config = dict(
    num_hidden_layers=10,
    hidden_size=128,
    num_attention_heads=4,
    num_key_value_heads=1,
    head_dim=32,
    intermediate_size=256,
    vocab_size=8192,
    hidden_act='squared_reglu',
    norm='rmsnorm',
    norm_place='pre',
    norm_eps=1e-06,
    positions='rope',
    rope_theta=1020.0,
    rope_fraction=0.5,
    qk_norm=True,
    attn_scale=0.177,
    bias='none',
    tie_word_embeddings=True,
    parallel_block=False,
    extras=['gated attention', 'exclusive self-attention', 'value embeddings', 'hashed n-gram embeddings', 'learned residual scales', 'capped logits'],
    init='normal',
    init_std_qkv=0.0684,
    init_std_o=0.0153,
    init_std_up=0.0684,
    init_std_down=0.0108,
    init_out_by_depth=True,
    optimizer='muon_variant',
    learning_rate=0.00548,
    lr_mult_up=0.608,
    lr_mult_down=1.5,
    beta1=0.95,
    lr_head=0.0103,
    max_grad_norm=1.0,
    warmup_steps=103,
    schedule='wsd',
    decay_fraction=1.0,
    decay_shape='linear',
    final_lr_fraction=0.0,
    batch_tokens=[8192, 16384, 24576],
    max_seq_len=512,
    doc_mask=False,
    train_tokens=148800000,
    max_steps=9489,
    dataset='wikipedia_en',
)
Each number is 50 + 10 x the weight over the matrix's rms, rounded and kept within 0 to 99. Layers, rows and columns count from 0.

# up: layer 2 MLP up, 256x128, rms 0.114, rows 111-145, columns 64-127
# down: layer 2 MLP down (transposed), 256x128, rms 0.171, rows 111-145, columns 64-127
# gate: layer 2 MLP gate, 256x128, rms 0.115, rows 112-146, columns 64-127
up111:44 62 33 57 53 47 54 49 56 33 51 48 45 49 46 48 49 60 54 57 19 42 40 47 68 56 56 61 69 45 53 48 46 54 36 55 48 34 52 29 53 54 35 34 51 48 56 40 48 50 37 47 55 45 47 36 58 55 44 63 36 58 50 51
down111:62 49 45 49 59 43 44 32 66 57 51 34 59 55 54 46 42 32 50 43 42 59 58 80 51 43 45 56 61 50 51 49 58 44 44 58 53 40 45 38 43 58 39 56 50 59 37 43 56 54 54 34 43 38 66 51 58 36 50 34 55 59 44 52
gate112:22 44 60 65 49 33 46 63 37 40 29 47 60 56 33 49 52 60 52 50 66 48 62 66 66 49 37 56 41 40 63 35 33 47 62 41 51 32 44 68 50 56 28 52 47 37 58 53 63 56 51 29 47 64 70 71 56 68 49 62 50 48 65 39
up112:48 65 61 28 43 42 47 64 49 52 50 57 57 54 54 58 53 45 59 62 50 27 69 43 40 33 46 62 39 51 59 36 49 32 48 57 35 41 59 58 39 56 51 48 45 51 62 39 54 52 48 66 54 63 62 49 64 75 24 50 60 51 58 38
down112:49 52 29 60 42 42 40 47 51 36 46 42 31 55 56 39 51 53 40 52 47 40 47 62 60 50 46 50 55 51 62 48 54 61 47 39 61 59 42 40 56 59 44 56 52 50 51 58 43 50 41 50 41 64 28 27 34 68 57 56 64 45 42 49
gate113:36 57 64 46 50 46 56 47 48 50 56 46 44 50 33 46 31 28 51 44 48 50 47 52 54 54 47 32 31 50 52 50 49 66 23 62 49 50 54 41 56 30 58 44 59 46 59 45 56 60 66 47 55 70 48 43 42 56 41 59 42 58 42 43
up113:61 60 49 57 72 58 49 76 54 51 41 57 42 48 57 60 47 57 55 50 44 38 44 48 51 48 60 67 70 64 51 63 53 53 57 72 51 30 56 60 42 54 41 56 40 66 49 31 39 54 42 45 45 49 56 66 65 48 45 51 29 34 57 30
down113:66 37 45 43 62 56 35 45 51 45 55 47 44 42 55 47 44 35 52 62 57 44 55 45 29 55 41 53 44 41 30 42 41 34 60 46 49 53 42 51 51 64 46 45 39 54 49 68 42 62 47 39 43 62 37 55 52 46 45 54 35 58 55 47
gate114:40 51 52 42 50 60 58 53 42 78 52 48 52 57 70 46 62 51 45 70 86 64 50 57 56 59 48 62 48 37 56 34 57 63 54 35 45 52 70 42 60 50 66 59 48 55 56 56 58 59 59 34 42 47 40 45 32 55 66 42 51 46 34 44
up114:49 73 50 54 55 44 73 43 53 69 44 68 54 56 40 44 52 39 45 46 53 60 47 50 66 44 37 72 67 66 48 51 52 72 48 63 54 52 52 46 54 57 35 57 59 71 49 39 48 46 56 55 53 43 51 54 36 57 62 70 39 50 49 35
down114:48 45 29 48 36 61 75 56 56 48 44 62 63 60 45 46 63 52 34 67 56 48 43 61 63 57 56 28 43 56 64 44 57 59 52 45 25 45 60 49 55 37 44 71 46 42 53 52 55 71 52 39 50 55 63 52 51 63 51 45 52 46 55 57
gate115:46 58 56 50 56 59 61 48 47 51 30 57 59 37 54 38 56 46 53 56 48 47 42 36 33 65 38 45 42 57 48 54 41 45 37 45 52 45 59 57 50 54 74 51 48 57 60 50 41 61 55 37 35 48 40 52 52 63 32 48 53 49 22 51
up115:58 57 48 34 45 41 45 38 49 47 58 47 45 60 57 36 51 66 57 55 43 55 48 54 55 50 57 32 61 43 58 44 63 44 72 43 36 48 60 57 60 55 38 54 37 45 45 61 44 44 25 59 47 48 45 50 51 51 56 50 53 32 53 50
down115:40 28 35 45 57 48 62 19 65 53 63 55 31 55 54 54 43 62 43 55 48 45 59 59 63 35 62 64 67 51 39 51 46 58 69 45 60 66 38 56 51 58 47 58 51 52 41 44 47 41 50 46 41 48 45 38 62 45 46 61 57 48 36 65
gate116:46 39 40 38 48 45 54 72 65 57 49 52 80 46 42 67 49 67 47 52 40 72 51 39 65 45 43 42 41 46 58 38 57 35 56 61 48 40 56 41 46 55 50 44 35 41 38 55 38 50 36 53 36 50 48 65 48 48 31 59 46 44 61 56
up116:45 41 45 43 44 31 56 65 81 63 40 52 79 36 48 57 55 68 57 43 40 67 59 33 54 50 56 48 55 39 62 39 66 37 51 48 51 44 59 52 66 47 51 49 25 48 45 60 33 48 46 56 47 48 43 62 60 56 32 57 61 55 52 64
down116:34 61 54 44 29 60 52 36 33 47 49 49 48 48 60 59 50 67 33 60 62 42 56 38 53 55 44 43 43 41 62 59 51 53 63 40 44 45 49 28 63 59 45 43 50 44 39 31 41 63 58 60 52 50 49 47 53 42 33 66 56 44 39 47
gate117:47 50 52 52 27 59 66 24 47 50 40 53 50 45 64 41 50 67 57 47 36 56 63 70 53 50 38 37 53 51 63 47 59 56 47 58 45 57 44 59 60 50 47 51 56 51 40 37 50 49 60 45 60 59 39 59 62 54 60 44 44 56 61 63
up117:55 53 52 45 70 52 52 41 48 61 43 42 51 33 53 53 51 47 64 60 62 66 49 54 59 49 48 30 33 68 47 55 49 47 58 69 44 38 58 29 38 52 55 38 34 53 61 43 48 61 55 43 47 60 41 44 52 47 50 43 58 51 49 40
down117:46 58 55 63 61 56 37 38 40 41 57 65 44 44 43 35 38 53 37 63 31 51 72 58 55 49 56 45 56 48 59 56 42 60 63 63 58 52 49 51 48 50 47 70 57 51 44 69 52 48 51 82 52 62 33 59 63 56 69 60 32 50 38 40
gate118:49 73 62 51 55 46 59 71 55 56 56 69 67 56 43 52 43 41 73 63 63 48 63 40 32 29 55 55 57 45 53 45 43 46 32 54 50 42 52 58 46 47 49 41 43 61 49 43 46 56 77 51 51 65 46 45 65 46 58 53 46 34 53 57
up118:61 35 51 50 65 55 50 31 50 62 56 36 54 45 57 44 50 62 52 50 28 61 33 48 63 54 49 31 51 56 51 53 49 57 23 59 30 39 51 43 33 41 54 56 48 44 55 60 49 45 44 44 56 45 45 47 55 58 49 54 39 42 52 44
down118:61 53 63 28 56 48 41 34 43 52 39 51 44 41 46 49 46 38 51 53 50 63 43 45 66 55 53 53 40 51 63 51 58 41 35 53 37 37 36 51 55 47 45 34 47 54 40 53 38 48 38 77 37 51 75 64 35 55 61 48 31 41 53 42
gate119:57 52 40 53 56 62 47 36 61 45 51 33 48 44 43 61 58 49 57 41 50 43 53 61 62 47 42 59 66 51 61 32 58 50 75 65 29 45 50 45 41 45 64 48 39 29 38 58 39 52 45 43 52 42 48 54 59 39 68 54 51 53 50 51
up119:51 57 53 43 51 66 65 34 46 47 55 33 43 52 32 71 63 55 62 64 46 45 39 65 65 54 52 53 48 66 65 50 46 55 33 50 57 62 47 54 54 40 66 46 47 49 56 59 44 36 39 45 55 46 65 56 65 68 62 53 57 56 57 51
down119:44 46 41 68 32 41 33 51 55 53 28 42 38 40 54 44 58 53 40 62 41 62 67 60 52 54 44 45 65 65 62 53 48 48 65 56 58 46 56 51 49 77 51 21 40 64 50 43 38 47 50 55 52 56 41 52 58 45 41 47 66 60 46 54
gate120:52 50 59 52 50 38 52 40 52 29 42 58 44 70 48 42 54 51 61 52 56 46 47 65 61 34 54 50 52 50 52 54 52 38 44 48 25 35 36 56 52 69 72 42 45 66 47 38 69 52 55 66 41 55 64 50 47 57 60 48 39 56 72 42
up120:72 55 34 49 50 56 46 36 39 57 58 68 47 41 49 75 44 42 56 38 31 47 45 32 44 66 53 69 46 41 45 67 57 61 39 51 78 43 40 49 51 39 60 55 56 39 43 53 54 37 50 39 49 51 54 65 41 57 53 44 48 59 60 44
down120:45 63 63 47 40 50 48 45 67 35 49 47 51 38 54 57 45 44 40 46 51 47 52 47 41 72 46 55 52 40 52 44 29 53 45 55 70 52 28 52 49 41 55 45 65 49 35 46 37 53 56 43 62 49 69 51 41 62 53 61 36 62 48 49
gate121:53 61 48 49 54 50 51 49 50 53 71 43 53 59 71 64 41 47 44 53 60 49 59 53 59 49 51 41 49 49 36 40 22 35 47 51 42 46 51 52 61 56 55 75 42 60 53 40 69 53 48 55 46 34 37 54 52 50 52 60 62 53 51 53
up121:36 56 41 47 57 55 45 56 65 50 48 40 35 46 65 67 57 31 34 63 45 54 48 50 48 47 41 43 46 56 44 45 49 41 40 42 46 51 41 64 55 46 42 70 40 67 46 54 67 42 50 40 48 51 42 57 47 37 50 55 46 45 48 42
down121:65 41 69 48 45 70 44 49 50 78 56 48 64 69 54 72 59 57 58 39 38 59 47 61 39 59 51 59 55 41 43 49 41 51 57 51 49 63 67 53 55 60 61 45 58 49 47 56 56 38 50 78 51 46 42 45 32 49 40 61 33 39 62 54
gate122:66 45 43 43 46 47 55 39 48 45 26 50 46 63 49 58 53 49 44 41 52 40 55 56 51 52 39 51 42 52 48 43 46 58 51 50 61 42 47 45 84 30 48 55 52 45 61 46 48 51 60 56 54 47 61 64 54 23 50 56 59 47 53 54
up122:37 54 54 53 50 45 42 71 51 23 63 47 63 69 39 41 54 58 58 34 62 40 59 53 43 47 51 57 49 54 49 46 64 58 47 47 27 30 57 52 51 58 29 30 50 45 71 41 61 29 45 56 48 40 56 48 56 44 29 46 46 55 56 47
down122:61 40 44 48 59 40 46 69 51 40 63 46 45 54 50 25 44 59 56 51 56 44 44 43 55 31 50 43 52 57 40 65 34 63 53 49 37 71 47 47 56 44 62 54 60 45 59 46 52 41 62 58 50 38 42 38 65 45 32 64 60 38 40 46
gate123:53 58 62 35 54 65 49 53 47 48 35 35 50 41 54 46 60 61 53 62 84 51 62 56 49 44 54 60 50 53 37 61 57 55 38 45 41 51 65 61 56 50 42 67 50 46 26 50 48 59 53 58 64 73 58 28 42 22 51 50 52 40 44 61
up123:51 59 54 37 53 57 39 49 43 63 42 47 34 52 58 50 39 48 56 53 58 50 62 56 44 50 43 59 59 52 60 58 57 47 27 57 32 47 53 66 41 47 57 69 42 43 34 45 53 49 66 57 61 67 68 33 45 42 46 33 54 49 51 49
down123:63 56 55 68 63 53 45 46 53 62 52 52 37 48 66 45 48 63 61 66 64 49 50 36 35 44 49 51 48 46 45 49 63 61 28 33 38 42 54 55 45 40 46 62 42 45 63 69 49 50 36 61 47 45 50 56 52 45 32 57 55 41 62 54
gate124:39 50 52 49 45 34 65 55 50 55 34 39 78 59 35 43 54 48 46 70 50 56 59 55 24 42 60 58 56 49 41 32 66 64 43 59 32 43 57 56 65 42 59 65 48 64 47 55 64 49 53 31 53 56 49 63 46 47 45 33 57 36 42 56
up124:50 45 51 55 63 64 33 58 39 37 69 64 51 32 65 51 45 39 48 25 51 32 44 42 70 54 49 46 54 41 63 71 31 42 58 43 58 59 51 48 30 48 26 41 54 36 54 34 36 60 43 58 57 49 42 42 55 46 65 65 37 55 59 38
down124:55 31 52 67 49 53 56 51 52 35 51 64 42 66 47 55 67 37 66 30 42 44 49 57 46 37 52 79 59 34 34 37 58 41 61 58 53 49 65 57 33 59 31 65 50 33 47 46 47 42 50 49 51 56 31 50 66 35 29 42 64 76 52 45
gate125:66 53 66 37 38 60 51 60 31 64 63 50 41 72 50 45 39 39 52 38 63 42 59 48 36 60 62 54 51 41 67 48 55 40 37 55 52 45 22 48 44 44 42 40 33 37 48 55 72 28 51 54 49 82 63 47 59 49 52 50 54 47 35 47
up125:46 38 30 50 43 32 48 38 64 44 57 57 52 33 55 51 54 49 39 52 32 50 32 52 58 35 44 36 56 31 45 49 49 53 71 48 26 54 73 53 52 60 53 36 53 70 48 47 33 77 53 44 53 15 49 44 56 30 44 44 47 48 62 54
down125:40 63 28 47 40 42 53 39 64 51 53 57 46 42 49 30 49 49 68 41 46 56 33 42 39 45 36 36 24 37 44 37 43 56 53 34 57 49 50 57 44 67 52 47 51 59 44 54 53 53 23 31 43 47 46 47 42 67 58 73 36 48 45 37
gate126:47 39 45 46 33 35 53 44 55 43 56 42 71 58 32 47 24 55 65 36 49 26 63 45 43 34 53 48 55 41 56 36 39 67 59 62 55 62 62 49 45 55 74 58 44 46 62 45 58 63 40 55 49 43 56 57 42 58 52 33 54 67 55 36
up126:55 53 51 52 75 60 24 50 42 49 56 62 46 54 61 47 44 65 25 52 59 61 35 62 65 43 38 45 47 44 64 66 64 49 56 47 42 48 54 44 44 43 42 54 24 61 54 51 39 57 62 43 39 54 40 44 42 24 23 62 59 63 37 73
down126:45 61 52 60 48 49 41 57 50 67 51 46 54 46 62 30 66 51 60 62 52 50 46 48 73 31 56 53 47 43 49 50 25 50 54 50 66 35 61 30 65 56 37 44 64 40 48 40 55 59 66 53 33 46 69 46 49 66 66 57 50 40 75 40
gate127:60 67 64 58 39 57 50 56 36 62 38 54 45 35 42 45 52 67 48 56 49 54 56 59 54 46 50 26 55 37 50 35 46 30 54 52 60 52 50 47 48 48 52 51 55 53 68 48 66 53 49 58 63 44 45 27 55 42 49 56 37 66 40 58
up127:62 48 51 51 56 69 51 34 62 47 40 49 45 54 64 64 44 43 51 62 45 55 29 52 54 39 37 55 40 51 61 44 41 77 54 51 46 41 48 49 54 46 51 48 49 61 47 43 46 57 32 53 42 75 59 59 40 54 58 55 59 42 56 42
down127:58 61 62 48 54 38 56 59 38 45 52 55 55 62 56 54 54 41 67 39 65 50 25 52 55 59 64 41 40 49 58 55 47 60 49 54 64 36 47 37 45 47 51 60 50 57 58 46 56 68 36 62 23 46 58 34 43 73 49 76 74 49 48 58
gate128:56 41 34 40 49 58 55 54 42 51 42 51 54 54 67 46 50 28 39 46 48 57 53 56 54 49 55 54 55 59 51 44 29 34 49 41 63 48 51 52 58 52 58 64 48 48 37 44 65 44 55 69 62 33 60 28 65 42 46 42 59 48 51 64
up128:53 38 37 37 45 49 46 59 43 61 51 51 56 41 50 49 50 32 47 48 46 54 57 62 39 48 48 52 53 51 56 51 32 35 59 45 52 42 55 43 51 50 53 58 54 49 38 45 55 44 51 71 64 41 67 30 70 61 51 48 42 42 44 63
down128:53 39 46 54 50 50 43 41 42 55 48 67 53 53 62 38 47 55 43 35 63 54 56 57 61 36 50 24 62 57 57 35 33 52 41 48 44 57 56 64 30 48 51 46 51 51 56 43 51 58 52 53 50 65 55 52 61 52 52 64 45 45 36 56
gate129:51 50 47 48 48 49 57 49 43 36 50 40 53 54 57 56 50 32 63 67 59 57 28 38 41 52 50 48 44 43 53 41 55 51 52 61 53 52 34 50 53 58 42 49 46 54 56 53 56 44 36 36 50 47 26 58 69 69 46 47 28 43 26 47
up129:47 55 41 62 45 47 46 56 63 52 46 47 46 57 44 55 55 29 48 63 56 55 40 53 58 58 60 45 56 42 49 44 64 38 60 43 44 57 42 50 61 58 52 48 45 45 69 59 53 52 32 41 65 30 32 67 52 52 48 46 31 42 45 48
down129:54 61 44 38 39 44 53 49 46 47 58 54 32 31 45 53 45 73 50 71 44 56 31 51 34 53 64 56 42 40 44 49 39 60 55 30 60 70 56 68 53 60 40 42 37 61 50 57 44 43 52 52 44 50 39 63 47 43 52 61 52 56 64 42
gate130:49 54 64 52 35 55 50 53 48 48 37 59 53 53 53 58 56 55 46 33 38 59 60 50 41 63 51 49 45 55 48 43 50 43 47 45 56 61 65 46 53 40 56 58 45 47 69 41 45 49 49 43 53 62 55 53 44 53 47 51 53 61 41 48
up130:47 34 16 47 49 48 41 38 47 50 59 57 51 46 51 44 46 52 56 62 64 40 44 59 49 48 44 57 47 47 53 46 56 48 72 58 58 34 53 58 42 37 45 56 49 57 54 50 49 55 45 49 52 39 42 62 56 54 35 53 51 56 52 47
down130:55 51 47 65 54 56 46 60 34 79 55 56 75 62 40 50 39 47 56 56 56 37 46 54 60 40 50 49 50 42 40 69 51 59 57 44 49 63 46 47 55 62 44 43 60 45 33 33 54 39 40 55 63 55 53 18 62 34 41 63 57 44 53 41
gate131:54 32 35 56 60 57 56 60 51 53 28 34 40 37 59 29 63 38 47 52 20 50 43 58 44 38 38 51 59 60 59 40 30 45 50 55 46 55 57 25 56 51 55 38 43 44 51 40 37 59 56 50 59 67 25 50 53 41 58 42 42 42 42 38
up131:42 62 55 53 53 57 50 48 41 74 65 40 62 61 37 61 55 53 53 53 60 42 52 56 50 44 34 51 35 41 59 67 75 53 40 57 57 52 37 66 65 37 53 72 53 52 55 60 53 49 47 58 40 44 71 54 53 58 53 49 61 46 58 61
down131:48 44 53 59 52 49 47 48 45 48 51 46 71 43 45 66 51 56 68 65 49 57 49 41 42 56 48 55 53 44 39 54 42 62 41 33 43 60 32 50 43 58 52 55 67 69 67 59 48 48 51 43 44 53 61 79 42 46 42 62 50 46 44 39
gate132:35 56 34 43 44 56 56 37 70 46 54 56 55 36 52 65 34 47 58 33 49 48 62 37 43 46 53 49 49 51 48 50 49 61 48 42 59 39 65 58 64 58 61 81 39 61 47 50 60 48 44 52 45 42 34 55 45 52 47 53 40 45 73 49
up132:40 53 56 54 65 51 53 48 48 57 61 70 68 43 46 54 52 53 44 54 56 67 39 42 58 57 57 55 46 36 54 45 71 47 45 43 51 50 52 60 46 44 54 54 75 63 48 56 37 62 43 54 47 55 36 35 37 71 36 52 45 63 48 53
down132:52 40 50 55 54 48 46 46 72 48 44 42 67 61 64 42 32 47 50 34 39 44 38 63 55 61 44 53 51 56 62 41 52 42 53 58 69 39 66 48 46 41 50 61 41 48 63 50 34 43 36 43 59 64 44 49 61 55 70 56 41 58 72 39
gate133:57 52 48 43 43 61 37 64 48 45 52 46 40 64 36 53 65 26 60 42 68 42 47 25 52 58 57 57 53 49 51 46 53 50 28 55 40 38 54 62 38 37 43 47 42 61 29 39 39 26 62 38 33 58 60 44 35 66 67 68 57 62 54 61
up133:53 40 35 70 42 57 24 70 50 37 53 57 32 50 54 58 55 46 57 49 62 51 61 54 69 60 41 62 49 38 38 42 65 29 38 52 51 43 64 65 31 48 43 75 61 63 46 63 51 44 49 35 52 30 61 49 49 64 55 56 53 42 44 58
down133:79 37 39 42 65 47 39 49 31 56 58 73 55 35 50 46 51 59 51 46 38 51 37 50 46 51 40 56 74 54 50 32 51 50 43 43 52 58 52 48 62 34 61 66 68 69 43 60 63 46 48 60 48 60 49 59 54 49 40 43 52 41 60 65
gate134:47 49 51 46 57 45 54 50 39 38 71 49 39 53 61 54 45 55 60 47 56 50 45 46 52 33 53 50 53 61 34 67 74 69 37 37 60 69 56 46 41 49 53 57 39 41 44 50 58 40 42 59 51 53 39 64 29 36 58 54 43 52 58 51
up134:39 52 62 54 39 66 45 49 54 57 29 45 49 48 40 58 65 46 36 48 53 46 70 58 44 44 52 48 42 61 73 43 47 40 44 53 48 57 41 67 56 40 44 40 56 47 47 39 42 58 56 33 58 52 52 32 42 63 53 47 51 48 24 51
down134:45 50 39 60 46 51 59 50 47 58 38 38 58 55 38 52 42 43 49 49 43 48 60 44 47 50 56 53 51 49 50 45 52 61 53 63 52 62 51 65 52 41 32 57 76 46 66 59 61 57 70 37 47 53 38 40 51 53 51 44 51 54 59 42
gate135:50 51 45 54 37 25 38 51 49 45 55 37 66 35 60 49 56 63 61 37 49 60 48 45 49 41 40 42 42 57 61 63 53 56 44 62 59 51 37 44 42 41 52 43 40 51 50 56 65 38 43 50 47 66 72 46 48 40 51 50 63 47 53 64
up135:44 42 57 57 68 63 59 31 52 61 39 59 33 65 41 49 49 44 33 57 57 50 47 56 41 45 51 73 55 49 53 42 33 42 46 47 32 44 61 49 53 62 55 58 71 59 35 54 36 45 50 52 59 29 27 41 41 56 42 46 28 42 38 36
down135:52 53 36 55 42 69 62 37 49 45 57 66 46 47 48 54 56 51 40 62 55 52 55 51 31 48 71 50 55 42 37 24 52 43 54 55 52 58 63 32 48 35 46 45 50 66 23 48 52 65 41 57 32 40 61 41 48 49 58 54 44 71 48 49
gate136:58 51 65 64 40 47 70 46 37 40 44 47 45 63 44 44 73 50 59 41 48 44 60 45 35 47 29 59 52 64 42 63 31 62 50 54 58 63 56 60 53 51 38 45 44 45 51 63 56 59 49 41 46 71 57 36 53 43 45 25 63 65 36 47
up136:59 72 50 65 51 37 50 74 45 35 46 45 48 63 51 62 59 43 63 50 45 33 40 40 28 47 47 61 55 54 51 49 27 35 52 64 46 34 65 64 61 59 50 37 44 48 65 74 54 54 67 21 51 52 55 42 40 57 42 44 55 48 48 55
down136:48 35 48 41 52 61 43 60 60 61 54 49 36 59 65 58 72 59 39 60 43 51 44 47 60 47 58 65 63 44 62 53 50 47 56 44 44 40 40 59 46 41 52 41 47 45 46 17 45 54 57 51 52 41 58 67 61 56 27 42 47 57 52 53
gate137:62 60 48 60 59 54 76 44 54 35 28 47 47 57 55 57 63 55 81 53 52 44 48 59 55 57 46 48 52 40 54 36 31 39 36 46 48 59 43 61 51 50 48 48 59 48 48 55 47 34 64 52 55 62 50 57 43 72 37 43 40 63 55 47
up137:58 37 42 51 28 56 37 43 56 38 56 58 37 44 42 54 54 44 42 55 47 43 53 45 43 30 53 47 72 30 43 51 59 69 65 47 49 51 43 40 47 54 62 23 62 56 50 40 46 51 33 60 43 42 43 43 34 44 45 64 60 43 40 48
down137:49 45 33 43 52 60 57 57 52 53 48 55 46 50 50 52 43 52 56 56 58 53 49 41 43 46 66 43 48 45 43 56 61 52 47 35 26 49 50 63 60 59 46 54 45 51 42 41 60 55 49 35 45 50 58 43 44 66 59 52 45 54 49 38
gate138:63 65 55 57 49 37 61 45 65 34 54 47 58 39 44 61 41 45 52 51 37 36 45 50 45 41 47 39 33 52 55 35 43 45 57 46 60 61 50 66 49 60 61 74 44 45 54 20 64 41 27 62 65 51 58 52 32 60 66 57 46 49 45 36
up138:65 61 37 53 40 41 52 38 46 43 55 52 66 58 48 64 57 55 42 44 46 60 49 33 50 43 52 48 45 67 56 53 64 60 73 40 37 41 36 64 49 63 39 46 46 59 72 28 48 35 55 53 39 54 34 56 38 59 54 47 27 63 48 38
down138:49 59 51 44 66 65 40 54 56 54 62 46 63 64 64 44 38 68 62 69 54 51 32 61 57 60 59 45 29 17 50 55 42 57 74 54 45 47 52 49 62 51 55 52 36 45 60 35 72 50 50 60 53 48 46 64 62 42 60 44 50 49 33 30
gate139:58 44 66 57 74 55 48 73 43 39 52 45 56 41 60 56 43 62 63 49 41 57 51 55 53 65 51 58 55 49 63 46 37 76 51 37 57 34 63 70 79 63 44 59 45 45 51 42 43 38 62 59 56 53 50 48 50 53 51 54 39 60 44 45
up139:57 38 60 51 57 63 66 67 47 33 35 54 62 49 57 63 49 58 50 35 59 66 63 40 48 44 52 55 53 38 56 54 39 53 56 52 58 43 60 46 50 58 45 43 54 42 51 55 47 45 45 56 53 58 64 49 49 64 55 63 49 49 28 46
down139:65 41 42 54 52 43 38 57 37 37 59 26 42 63 50 61 65 55 57 53 39 68 62 54 50 43 40 46 53 43 64 38 42 55 48 45 53 40 61 55 65 43 60 46 36 39 56 39 50 60 71 59 43 55 52 46 65 30 41 51 57 66 52 36
gate140:51 50 54 60 44 58 46 54 53 55 41 65 58 54 45 47 50 57 40 62 68 61 68 64 54 57 45 53 38 47 46 46 37 52 46 60 57 51 52 43 52 45 39 60 51 49 40 33 50 32 70 52 50 45 37 45 46 57 36 59 57 47 49 34
up140:56 53 47 46 59 44 55 50 55 38 52 35 51 43 47 49 43 42 70 45 32 47 24 47 58 39 51 44 60 55 49 60 54 53 49 37 54 50 46 60 48 62 56 35 43 56 60 68 57 61 38 46 52 67 48 53 65 44 69 45 39 59 45 67
down140:50 55 44 60 61 25 66 58 58 50 52 54 35 55 49 49 47 56 38 56 39 57 22 31 71 53 48 50 41 58 39 50 43 54 44 64 63 66 58 74 55 61 50 45 43 49 45 32 50 56 46 50 33 52 60 45 55 36 50 50 45 44 38 48
gate141:50 47 51 50 37 55 47 71 40 35 62 67 40 46 64 55 65 38 50 66 67 42 69 51 26 38 45 37 46 52 52 74 43 54 38 52 72 66 66 58 44 42 63 52 53 57 50 47 53 49 58 48 47 42 61 48 61 54 54 52 56 73 53 29
up141:54 36 53 54 41 64 45 54 62 29 62 56 54 63 54 52 55 44 38 43 48 35 56 46 50 32 64 44 46 45 40 76 38 45 28 54 61 58 51 45 55 53 63 71 55 34 41 54 48 70 48 54 54 37 63 53 59 41 55 32 44 55 44 42
down141:71 39 54 65 33 63 55 69 54 53 63 46 56 49 38 60 73 38 46 31 40 55 47 40 32 40 53 45 53 45 57 40 46 42 37 40 55 63 42 41 36 33 52 55 51 44 54 27 49 56 48 51 51 42 48 41 51 73 47 61 55 47 54 37
gate142:48 52 47 47 52 79 55 70 55 61 54 58 49 52 49 42 45 38 58 43 42 46 67 45 52 44 45 47 36 50 70 40 41 51 65 46 39 53 49 38 37 49 57 41 68 46 44 38 61 43 66 66 36 55 48 67 55 51 50 53 62 46 64 49
up142:67 57 43 64 45 55 50 59 41 60 34 49 49 49 35 51 54 43 34 52 66 38 47 38 47 37 47 58 43 49 52 48 56 43 55 35 46 40 69 39 49 48 52 37 70 40 81 56 41 44 32 53 71 50 46 45 58 68 49 55 62 67 55 58
down142:55 33 59 40 33 69 60 61 39 45 19 26 41 54 68 43 49 50 40 61 55 71 45 44 38 46 59 49 37 74 61 49 35 68 56 38 53 22 71 37 55 40 57 57 74 48 65 44 54 42 46 47 39 30 55 54 42 63 55 50 77 37 53 40
gate143:55 53 38 58 28 51 52 42 55 37 38 51 37 55 33 53 59 44 47 35 52 83 58 39 54 56 56 63 44 51 64 43 64 42 57 52 43 54 75 54 26 53 68 52 27 41 44 32 59 41 28 46 68 59 28 41 56 62 46 58 53 30 39 40
up143:34 54 39 56 49 51 39 31 63 49 50 64 50 53 50 64 43 24 43 41 55 49 59 41 58 47 62 49 45 37 58 53 63 44 54 48 52 66 45 66 67 36 42 57 38 45 40 54 48 34 35 52 52 47 46 52 58 59 35 31 36 49 61 51
down143:42 66 48 49 58 54 52 36 42 27 32 54 64 49 58 53 40 64 52 69 52 37 38 43 55 51 49 67 71 56 49 34 36 41 54 38 38 17 84 31 44 58 65 46 46 57 69 67 60 58 45 53 50 53 49 40 54 55 52 48 52 50 53 51
gate144:48 35 46 58 71 44 69 39 43 56 55 63 58 51 53 51 33 53 55 50 65 56 59 65 47 52 43 48 50 55 50 72 53 61 40 22 60 53 72 43 43 48 31 48 52 68 50 48 58 44 42 46 50 54 62 60 71 42 58 40 48 44 58 45
up144:50 47 38 55 62 47 62 47 48 52 60 49 48 41 40 42 55 39 54 53 68 50 62 55 39 42 45 48 50 52 53 64 36 50 54 25 47 50 65 47 62 56 38 54 38 72 43 60 64 58 53 45 53 50 64 55 79 47 51 40 57 55 58 64
down144:40 61 47 56 49 38 46 41 42 60 61 70 38 52 45 33 36 57 39 41 42 39 47 64 41 72 39 37 37 52 45 53 70 42 61 36 46 60 54 45 54 54 53 57 47 68 56 61 72 48 47 61 36 55 66 49 34 63 67 38 54 42 56 58
gate145:47 54 48 67 59 38 42 46 25 54 37 23 44 58 69 51 48 43 59 60 43 57 67 54 55 61 64 51 62 51 44 50 59 52 52 23 55 38 57 56 54 56 50 58 36 37 58 61 50 16 60 42 33 56 58 27 51 32 50 43 43 40 50 52
up145:70 42 46 47 43 63 43 34 46 47 34 42 50 48 50 41 52 49 40 36 48 51 41 44 58 52 36 47 45 46 72 53 42 48 55 64 51 62 49 41 50 47 36 43 63 65 53 46 54 70 35 30 72 52 51 66 60 49 65 58 72 54 45 36
down145:63 46 27 18 64 42 54 60 57 37 47 49 47 39 43 55 50 65 59 44 43 68 48 48 49 48 32 51 66 64 59 58 35 48 46 48 48 62 52 45 61 59 44 66 71 44 64 52 33 36 44 39 50 45 41 51 41 56 58 43 51 59 45 36
gate146:58 37 45 32 45 57 67 41 53 54 42 57 45 32 43 40 32 36 58 54 38 53 56 36 63 42 52 57 60 56 57 50 62 73 46 62 44 41 55 71 59 49 44 57 47 52 48 61 51 41 59 28 37 38 36 33 73 50 41 46 29 54 65 57